Part of a small language model's weights: 14 layers, capped logits.
Each number is 200 + 30 x the weight over its row's rms, rounded and kept within 0 to 999. Layers, rows and columns count from 0. The size before them is the row's rms in percent of the matrix's.

# layer 4 MLP up, 1536x384, rms 0.2, rows 146-162, columns 192-383
092,211,222,188,215,209,256,223,247,199,143,220,169,216,195,172,193,181,149,220,201,208,200,236,192,194,199,181,180,200,211,167,200,187,184,178,183,163,195,165,212,217,174,246,220,189,227,183,210,213,225,193,203,207,246,166,219,193,184,139,203,193,225,178,163,235,199,214,209,231,247,183,193,211,195,268,195,184,173,225,147,196,194,206,237,149,228,217,239,181,251,168,194,222,233,199,133,167,182,216,220,191,207,137,231,197,233,207,178,170,235,249,239,219,232,271,247,233,217,248,249,165,243,234,143,229,204,206,147,196,207,243,206,256,230,178,206,237,245,201,229,178,222,202,225,179,206,155,194,196,199,191,201,165,185,224,182,195,190,205,226,201,253,184,248,160,160,190,186,193,191,205,192,221,163,247,150,198,271,188,236,206,264,174,210,254,246,201,246,208,197,144,133
101,251,243,223,217,208,251,224,161,145,199,208,233,245,187,198,172,203,233,217,192,178,201,162,186,203,220,132,182,197,205,243,208,149,223,127,178,227,222,175,183,165,223,198,226,178,258,230,162,220,171,179,205,175,224,233,225,232,227,223,240,264,221,202,203,175,204,198,198,230,235,201,162,172,195,175,223,235,158,213,233,177,169,268,246,201,174,158,186,234,222,185,189,169,212,201,167,237,136,183,258,182,164,191,217,212,199,221,226,230,225,174,210,242,187,266,178,197,239,170,158,247,228,163,230,242,174,198,208,144,154,166,208,177,198,195,223,175,188,140,185,231,216,188,171,240,241,222,163,191,167,163,199,201,195,210,196,152,200,223,213,218,258,193,198,202,216,218,197,218,173,202,194,239,153,206,213,164,203,207,179,210,193,205,203,173,202,215,191,218,248,179,177
115,212,190,193,250,250,262,189,218,170,229,271,168,204,119,175,231,186,154,187,223,219,209,189,216,201,181,168,219,167,156,179,183,184,200,146,234,243,173,176,211,196,184,205,239,200,182,171,173,267,207,195,231,212,191,181,181,205,242,161,189,123,176,245,192,255,227,167,204,184,245,160,256,179,221,199,179,206,168,178,240,216,201,236,192,156,172,261,200,235,225,208,181,228,197,250,226,139,163,213,189,189,193,256,194,225,178,201,212,249,193,221,216,208,167,205,185,176,224,217,206,173,234,242,182,245,215,189,166,231,162,217,193,207,252,212,189,187,181,203,183,227,142,219,179,229,190,202,214,160,228,234,250,191,197,148,212,199,243,184,214,219,215,197,168,212,197,269,259,147,173,157,242,177,213,219,185,208,229,192,174,255,211,194,241,212,238,159,207,178,209,172,233
031,259,191,218,134,201,175,196,179,192,209,198,235,207,175,145,208,181,135,234,229,206,209,239,233,212,204,195,121,223,190,246,189,191,127,175,239,207,218,153,208,250,185,166,185,174,186,140,245,203,198,194,166,208,210,200,203,242,209,189,247,189,133,193,184,201,204,158,206,212,211,225,194,279,251,186,248,187,236,206,167,190,196,173,251,180,191,214,200,226,170,179,157,210,232,211,222,126,193,235,112,201,210,212,219,174,200,230,201,200,200,225,223,184,255,204,155,214,161,152,240,211,207,214,208,222,223,210,158,155,254,223,149,197,216,160,242,170,173,155,283,208,227,179,227,191,245,152,160,173,149,201,238,185,237,237,242,190,161,205,243,200,219,203,197,205,189,209,213,181,244,158,179,239,187,227,193,213,208,167,201,200,179,241,204,213,204,215,158,184,209,173,176
103,242,169,224,179,276,183,191,226,143,209,267,234,212,171,167,133,160,209,220,240,240,194,193,229,209,161,214,175,179,149,208,244,189,222,190,207,229,177,242,222,166,200,205,202,193,191,191,147,216,152,159,185,229,228,181,190,232,149,205,185,141,231,202,156,209,259,238,227,204,181,194,199,146,205,173,190,193,202,211,203,209,214,216,131,216,209,125,142,177,187,206,202,206,148,188,191,153,262,185,206,211,218,255,222,214,224,165,189,150,177,181,141,227,218,235,194,183,237,235,255,264,241,199,162,194,194,153,245,179,217,227,248,176,166,195,205,171,195,167,221,199,225,215,227,243,244,218,196,193,176,201,199,205,184,214,178,195,170,217,174,245,170,259,216,195,222,212,226,241,207,189,211,200,185,219,200,213,143,167,164,171,194,139,186,211,167,164,213,220,205,234,199
095,197,183,149,196,187,190,203,191,139,188,194,235,243,261,116,187,147,219,224,158,178,197,231,203,202,170,201,240,158,208,200,213,242,177,231,178,218,227,252,210,228,203,192,155,176,187,234,206,208,238,203,199,192,181,216,184,188,219,209,199,165,173,196,161,204,229,230,210,242,269,178,136,243,207,171,252,246,182,212,219,174,150,221,221,194,221,228,186,208,216,209,233,177,156,168,165,202,167,183,228,241,194,220,172,150,207,203,254,191,185,147,192,190,202,222,158,199,225,248,197,230,222,234,213,228,214,180,180,162,217,190,199,219,220,238,212,194,172,175,210,173,180,142,160,180,137,190,210,248,210,254,228,177,207,206,221,192,152,174,214,231,223,211,203,224,258,178,168,208,230,211,216,178,203,175,185,182,177,244,187,149,206,262,234,218,194,201,203,201,182,217,204
109,214,211,217,145,186,255,153,171,245,142,202,229,197,198,152,194,225,204,201,204,168,172,232,226,213,182,187,226,192,128,188,188,161,184,185,209,210,225,119,177,215,188,207,207,189,247,198,212,208,211,205,207,237,225,125,187,232,210,207,221,205,168,206,191,212,219,198,157,226,204,204,214,187,194,194,219,196,185,181,199,213,215,142,206,217,177,215,215,188,168,197,245,164,196,209,156,186,171,173,214,183,230,204,202,207,231,217,189,219,146,162,225,221,166,156,178,159,274,234,267,210,183,215,185,169,199,142,171,191,171,210,154,148,176,250,180,220,207,188,235,233,183,237,187,155,249,171,153,177,139,184,238,176,208,213,198,213,164,238,174,223,179,207,234,232,203,166,177,197,167,209,240,230,154,223,194,195,217,206,198,183,194,190,170,263,215,207,173,229,216,143,209
024,311,271,205,202,231,217,208,184,206,217,203,214,221,205,154,186,179,172,225,201,179,190,159,237,266,205,182,113,226,158,223,221,168,168,222,174,164,258,248,216,168,188,239,254,221,178,194,159,206,155,200,233,210,216,187,170,196,190,185,249,173,183,231,208,190,202,195,181,170,187,184,187,180,161,172,209,187,169,182,226,202,258,174,208,226,200,150,232,166,156,165,220,162,231,207,198,138,184,208,139,235,243,207,186,171,241,176,207,223,147,202,180,236,187,177,178,177,213,177,215,192,215,165,193,196,222,215,170,242,183,189,223,207,224,210,173,225,241,203,181,202,199,190,250,199,238,257,229,152,220,152,180,173,191,222,214,155,200,179,182,195,231,174,222,237,174,249,172,201,208,173,198,234,248,209,181,195,159,198,234,169,198,238,176,265,201,178,229,198,181,151,149
019,175,181,223,169,177,193,194,216,265,215,157,241,195,199,153,189,119,159,167,192,213,219,241,150,198,162,177,178,156,231,200,225,168,200,198,190,217,235,207,181,169,237,190,186,148,182,152,239,174,239,194,196,221,168,187,208,133,186,219,278,142,199,197,204,183,160,204,212,158,201,193,266,139,143,161,207,215,208,206,126,180,207,207,178,203,208,212,203,191,172,191,160,195,205,219,192,193,258,206,136,202,169,200,216,192,192,229,248,237,227,204,212,204,260,215,216,245,210,243,196,222,228,264,188,172,140,229,204,223,158,172,195,219,144,180,183,159,181,261,177,217,266,235,204,160,250,185,231,237,225,152,213,165,219,160,146,262,206,271,185,189,216,201,221,196,127,228,176,248,200,226,196,215,186,232,175,161,187,151,217,147,215,222,245,214,225,201,222,225,207,160,162
101,197,212,242,191,154,230,224,155,189,207,239,219,217,220,228,199,202,140,155,205,182,231,233,180,203,164,207,204,225,170,195,206,146,267,183,218,192,187,205,205,192,260,225,172,181,212,197,215,217,208,202,191,162,184,157,183,207,171,225,245,228,179,231,169,204,183,170,257,246,185,176,177,202,180,186,196,207,194,244,201,174,195,208,220,244,194,223,130,185,197,211,141,205,218,188,196,171,146,281,136,193,220,192,204,180,225,227,193,169,194,235,203,209,235,221,206,187,259,180,195,200,211,182,153,218,161,181,183,182,224,280,191,217,206,219,245,118,207,181,234,166,195,170,210,186,181,183,181,257,163,222,276,169,198,189,254,213,210,142,169,234,198,174,257,212,176,212,162,205,223,181,200,131,168,173,182,218,200,186,255,228,229,215,201,186,215,153,217,248,175,184,181
101,173,210,182,128,202,270,205,198,183,225,227,244,197,147,204,232,201,205,168,200,178,193,213,225,172,198,163,227,157,293,201,211,167,222,236,171,256,195,174,209,226,213,207,174,220,159,201,208,204,212,140,167,203,217,176,194,223,222,218,213,190,213,195,144,169,194,207,285,216,189,223,179,207,176,191,260,166,254,202,221,199,267,192,181,241,141,204,240,169,184,218,223,258,185,171,220,198,195,235,180,214,215,233,179,189,197,194,221,226,199,121,234,130,185,211,171,151,245,246,188,212,211,250,143,193,173,214,168,173,198,205,256,234,251,188,225,241,210,221,145,214,206,212,198,220,245,243,185,231,181,230,190,228,269,190,195,204,239,256,198,223,207,194,250,220,189,202,171,223,197,251,175,180,249,180,172,244,204,205,135,186,216,176,245,203,168,212,253,178,186,237,197
106,173,162,195,234,164,176,233,210,145,159,171,193,129,199,158,146,215,196,142,223,177,148,171,185,189,177,147,177,181,178,181,218,190,185,192,159,145,212,182,226,228,176,174,181,179,223,204,196,212,188,224,192,208,183,233,191,187,226,253,240,230,172,205,157,223,194,200,276,242,185,195,171,194,206,210,222,211,222,145,136,195,202,201,208,167,217,187,205,213,162,229,211,193,172,247,137,166,202,169,232,168,179,194,171,179,172,187,236,212,212,189,207,213,146,133,196,170,230,170,219,191,237,187,214,211,218,194,234,141,186,186,253,179,170,203,186,183,198,245,155,158,214,212,240,195,199,254,189,228,176,201,170,207,195,194,202,205,206,249,236,201,223,205,237,213,200,236,175,236,114,218,196,235,218,189,216,153,152,209,219,184,200,212,143,181,149,185,174,274,244,242,158
090,173,245,149,204,203,234,185,170,198,151,164,168,166,199,156,188,156,166,223,184,216,165,183,256,195,194,223,270,207,190,241,217,208,231,243,192,204,197,176,202,219,226,157,199,208,220,202,258,223,176,221,223,214,221,183,193,217,151,240,238,129,197,171,203,204,155,164,254,212,146,214,168,183,161,204,212,181,207,189,249,233,237,218,193,169,153,182,194,175,242,219,173,219,234,213,160,226,183,188,158,196,223,231,197,239,166,233,232,195,205,187,205,255,156,234,215,193,247,158,233,198,228,175,210,182,254,228,158,193,115,225,193,185,235,112,233,165,151,190,250,234,229,187,198,195,184,210,190,207,150,185,189,205,174,262,193,243,225,149,237,170,191,151,204,213,197,196,215,187,192,164,174,169,246,186,212,178,229,193,200,212,216,227,184,201,200,253,194,161,217,233,129
112,219,172,208,221,219,191,187,189,223,195,209,245,170,164,224,181,182,235,202,220,169,134,237,229,191,222,187,187,191,173,196,223,210,196,191,206,162,233,222,219,217,223,222,178,228,206,196,189,207,199,231,247,213,159,152,186,207,210,193,217,155,204,184,195,211,157,197,167,197,217,225,234,208,237,233,202,167,127,218,187,197,207,223,276,275,202,208,230,294,214,201,241,166,207,197,258,183,209,188,189,197,265,177,199,218,201,192,181,186,270,157,160,201,185,224,170,136,193,147,183,230,210,186,188,148,204,233,227,189,208,220,226,294,193,188,178,203,252,253,191,214,211,183,198,191,148,194,152,255,230,218,239,146,166,179,205,201,195,188,258,211,137,216,236,163,200,189,171,191,248,217,116,265,192,218,197,159,174,171,200,166,245,245,212,174,225,219,207,225,224,198,164
088,226,135,230,210,210,190,194,197,217,213,221,191,202,216,208,194,194,195,163,221,205,200,245,222,205,216,186,208,242,220,192,182,169,210,202,241,183,207,231,241,203,193,194,182,170,185,240,242,158,182,205,219,205,228,231,193,165,165,209,221,172,207,233,213,226,160,226,208,207,278,168,183,218,238,224,158,236,171,235,179,142,199,275,196,209,193,181,230,201,256,200,223,164,164,183,176,161,287,234,244,237,241,224,230,221,186,264,196,175,244,208,171,156,226,197,195,192,171,228,202,182,211,173,178,180,211,212,187,215,159,172,216,210,250,192,148,231,283,197,193,208,206,170,261,216,181,225,224,227,189,258,173,226,180,203,152,252,224,213,230,187,222,201,230,203,217,201,210,192,182,167,174,202,159,223,193,218,210,224,224,236,210,231,190,198,192,194,173,233,209,220,134
109,237,195,165,208,182,231,192,215,196,187,152,190,182,192,229,169,175,229,242,221,237,163,158,213,205,203,209,172,215,204,180,250,200,170,197,235,219,218,186,221,218,216,161,263,187,226,245,239,235,219,170,166,226,240,188,208,204,191,195,186,229,131,166,166,197,176,204,177,220,188,254,214,220,211,240,131,227,227,218,199,212,240,206,228,134,227,227,238,171,169,239,190,156,163,166,181,239,192,168,262,228,198,203,188,196,202,201,174,226,226,244,243,189,204,181,227,210,179,200,260,189,225,219,201,200,220,172,129,189,177,157,188,207,222,162,230,197,217,195,232,242,230,180,237,168,226,212,206,224,240,211,177,183,181,232,224,188,189,214,220,242,224,246,186,205,183,163,205,148,217,231,173,198,178,214,176,224,157,234,178,243,248,195,244,226,265,155,136,280,253,248,207
105,261,230,159,199,192,215,247,183,241,155,206,210,183,219,229,224,191,199,193,212,229,236,153,243,234,192,217,159,232,172,205,173,199,234,195,245,150,189,222,187,252,273,224,188,213,189,126,170,198,156,229,211,191,185,154,205,240,214,211,219,229,174,225,216,168,170,227,211,167,180,190,280,239,202,172,197,252,217,252,188,223,203,258,212,209,203,186,218,202,168,224,158,222,252,175,190,160,218,220,128,189,224,221,213,147,199,224,245,208,267,203,205,249,221,221,178,182,245,196,202,261,226,180,182,183,163,193,195,178,135,175,208,187,181,219,222,200,219,194,238,176,231,223,146,161,259,177,210,219,226,137,167,166,229,226,170,222,202,209,204,225,207,200,200,236,221,197,193,205,212,177,141,245,145,219,196,203,197,186,197,306,183,213,179,195,274,204,202,182,214,201,197